Weights of a small transformer language model.
Size: width 128, 4 heads of 32, vocabulary 1024, 1.96M parameters.
Architecture: RMSNorm before each block, rotary positions, no biases in attention or MLP, untied embeddings, normalized queries and keys.
Each number is 128 + 24 x the weight over its row's rms, rounded and kept within 0 to 255. Layers, rows and columns count from 0. Numbers have three digits each. The size before them is the row's rms in percent of the matrix's.

# layer 5 attention query, 128x128, rms 0.295, rows 45-55, columns 0-127
112:132137158111100104137165131075116139125120141130137096102149078126106154158146123110160100119138145090149125125108155111162095162111146117117136129102136146158181088176105089142105153123106148168136105106147157158133131113102110132101137099121179167094139089143107109141157159114115152121105093162106077128165105118136128124097141134107097148168129123141135093160130106126160129107143
106:145100105162177115125158102136128154155144111120107066092106084143137122145142111110159115110108089127107120139075155158124083108107122141105137110146098123114174110157153150138120052137116145124140107162115133099138105119128085117114133166176127108162166124122131135131163145147124147143150129127153131131156156126140158157170117103107115133152141115098138118114113151141101186142126
108:153113170122161111111154134170132167163131097084142156113148101124119115165157124134119105114158112117156160094109139149103117127155084141106136116144119079120092154101109076120105099130163126089145164155098131130123135159108131103125128126112086150115112133121119168128121102151114183130124126115094096105134115118115121172156121123174116171135193114128121130135146147111142130081101
100:125109113126113169145176126118136112110148095143140143100108126120103152136159130144094116141169149129161085114116134113154134146135171077095116116128124087093125153156076130143115112129086105145069127143128170120117125109120106137164102119105088086108125108124124089131088133126130131118142133124157132082097148152143175142126122083108148138117133126088138116175110092107094135173104
108:104149158138109105141144091082097123111147123155102165116116111114091148107138114146130111143138129121128071088105132143126117126106107146126115121124126161092125094090103138103116074143068118138105101134126140148133110139149049167134126131106093121109138132151106147095087167122119145125137135135139143130104105157110152131127132098126183112092121121108122111178102151137080113178120
113:114141131146132154139127155131129116130117116095131117149125153173128094127115162155124126113144140164170167138121097100137063110143122154124132108119131137156113171145102132110144150133195089148072155092107138103121171146112141137150111152160171139169091125130158123125087135131115140119092104123113105099150183083139084109144149148135150134143147157129144155106140132157099164114134
110:161136119135154171093155094102133123141127132138145118113077103084163136090127122151120150117141096117093143056121100142106145126124138122180120187150128117096145083126126153154111130105093092154135115139121105122117093156179141155167107149152131152135132149135134141137120112125131104114133137123121134101152135190144122124103145095106113097090086100139081116097129102149123130142144
115:152103125109120148156149092167149104105106131123098145141082133120145108102124133133132126133128092149079171115131096102103164129152113178102111155142168092098175080106107093108139107165132124119105126170129157095132101163145135125098108122110136133126114117111154136147101146112148114118139103132146192110118122134150101120123143162126102082101113114161126097079160164116127139112101
119:136128168105108131148162144141153146119136157098122106083129134122145127144140136147086159126139112117101154161133105107160115159141115096153126133125162150098130118076112112135105156106161158126113117108123114135146163203133120130113143132125167156132107141113177168139100134104085103152149118171112082115080118157114083091157121147113137134128118104135131128092146143131073084146148
095:092142134179079125118112123154151161121136125133133116138130137116100129062102150089131107063165134095156113158120159129140119135151116128110136156067138144118116139147086145147164117159168135157108140077108122120123094112067130125134077121144157149139109129127105145105142116152139144181117123124090112140100156101109125108149152133145146161139125110130101138109131115116078129127150
089:121139124107139067122144109101147150093134150132107107099168131124107095152128141111096167087141139105094134133167146158144150149142134108148143146133103145117095123136112102145158129112159132137128138124126106170120150125130120130207153130139103102126095161119147068136099151174132142116152178133148165092115145121143096160125094124130168162146141167146108137113106144067118118120119
# layer 5 attention key, 128x128, rms 0.301, rows 45-55, columns 0-127
104:081117140170142153151117139146173091101130125095115086150117130145152123120170094128124129105089175100107155126112113147117050087135149095119112118129141128150133135134156136159156142143139135130145097139138117089127139122165140104128105117135133129086123127120095174120131149129122127135097134116123174129166126147119173155092084120129177122171151156144144113152134087140152147095092
105:068173113113176143140105113133104107156122092120134151143142109152129133128112119128091130126128140164155122080117094121157124098142108122089184096160125178100137139119132127090107129117141146112114129103104146108110180104095106124156139127099104096156114117136131170130100116159100140154095118141116141144165102098121175152098113145160075135130156148155151131121100113157126092114141
095:122142145140093136109145105158124178153116158128124164083149131126141113128096134123123151118115099141169148159143120151106108121109132112092141159091139125097129138107094084069085158105102110120152145099149136144109123094136145169118112151135126100091155149154125138129118097119156162128115120149150160139194080153065135111120125134129135154143163137082119162126086158126120129131147
081:137129131128096137148112181131111115147142132096090121133105093156139149117137121095141112140125119133102179184117112096120141133090194135176143180132110124108127102120133091111113137129130090145148108147144123138117133116102152141140096147122137157098101152132136124137096095146185108109129135148200112091142133155101136075137155151127147130134153145133154143153090127185153137132140
095:103154109116140127122151148120086115140104090092126096176093140156140146112125132130121096130114115166155139107141116097133090117134114157129150126180188113115119104139174147155129092146141128104121131145135149133160105109151110165146073144162160150123116128171137174161127124117129161103133120128128115122134120181184119142121123120130084070133110120153092105157127111141155091123101
096:141108122137114100143118146156163115139128163104120127137148151129164119109138170151127137167073144142091117135125175162120157149099140161092130127116087180126137137130091124151145167083170114116128143125128084135144177119118113137153167142135093103141088123093107127138086129136110130153111126137139102117170145114081152096136143119147153109121116163123152174086099121103088102116125
113:117165120156149096113141162161134140109107110132167121147162105144132111107154117089128133193152115193136143104118150089142083119105115134085162113153149108169146113085123132152114087119104077123123141142124139121120117144143161141131079136116110136114151113163153158138128147095168128112144086139188104122126134106119137139110136151135166070132123137135123125157155140153156127146134
086:120124093146158146131168125146133115121112127127124138149113124102102157175105131149125121121122092124089088135115090120182124104155107129148132145178137149113096127136151163116094143173088123106144135138127107142093120086101105157149113140137146132126134092182133118153160115097190148097135095114117102126113080155141132136148130110140112152141117150122098094119082082131107107110185
110:151120115149106149109132132149108126144081138125131162138107109151163106157105119183090139140149145084157095112070113157116140172153102094188105105088121134103161130104130097131158101122139151133121138124165132124140114129187084144155121099195138108088122118107117130125129112145123139131114161147132154131126135125142155128125147169137131119140158105114101147100190113116146131132152
109:111149145135135101137099121122176164110111118138105122119171093150130077149123118116084125090098119119166153138092107151125129149117142116092140121129098148119126154137125114129120139126154157164066153070108129135119131144079122154139159157089155096122098137114127142109097118125119101160094150108119097112153149139121056102140089125116132148115149136140137171104133181124163144148130
117:101118095135136117140155109154112109105146127106127138174146152136146123116097134100104122125137130152121155153086143172112173142136128159134140144109129147135134151121144162119120189096160127169098136112156119124127128137111129156135195117147163107175136123107108121142148131134127128121147113168141112114125187126100118112113125146149121198107122159139127152073175151087076162127105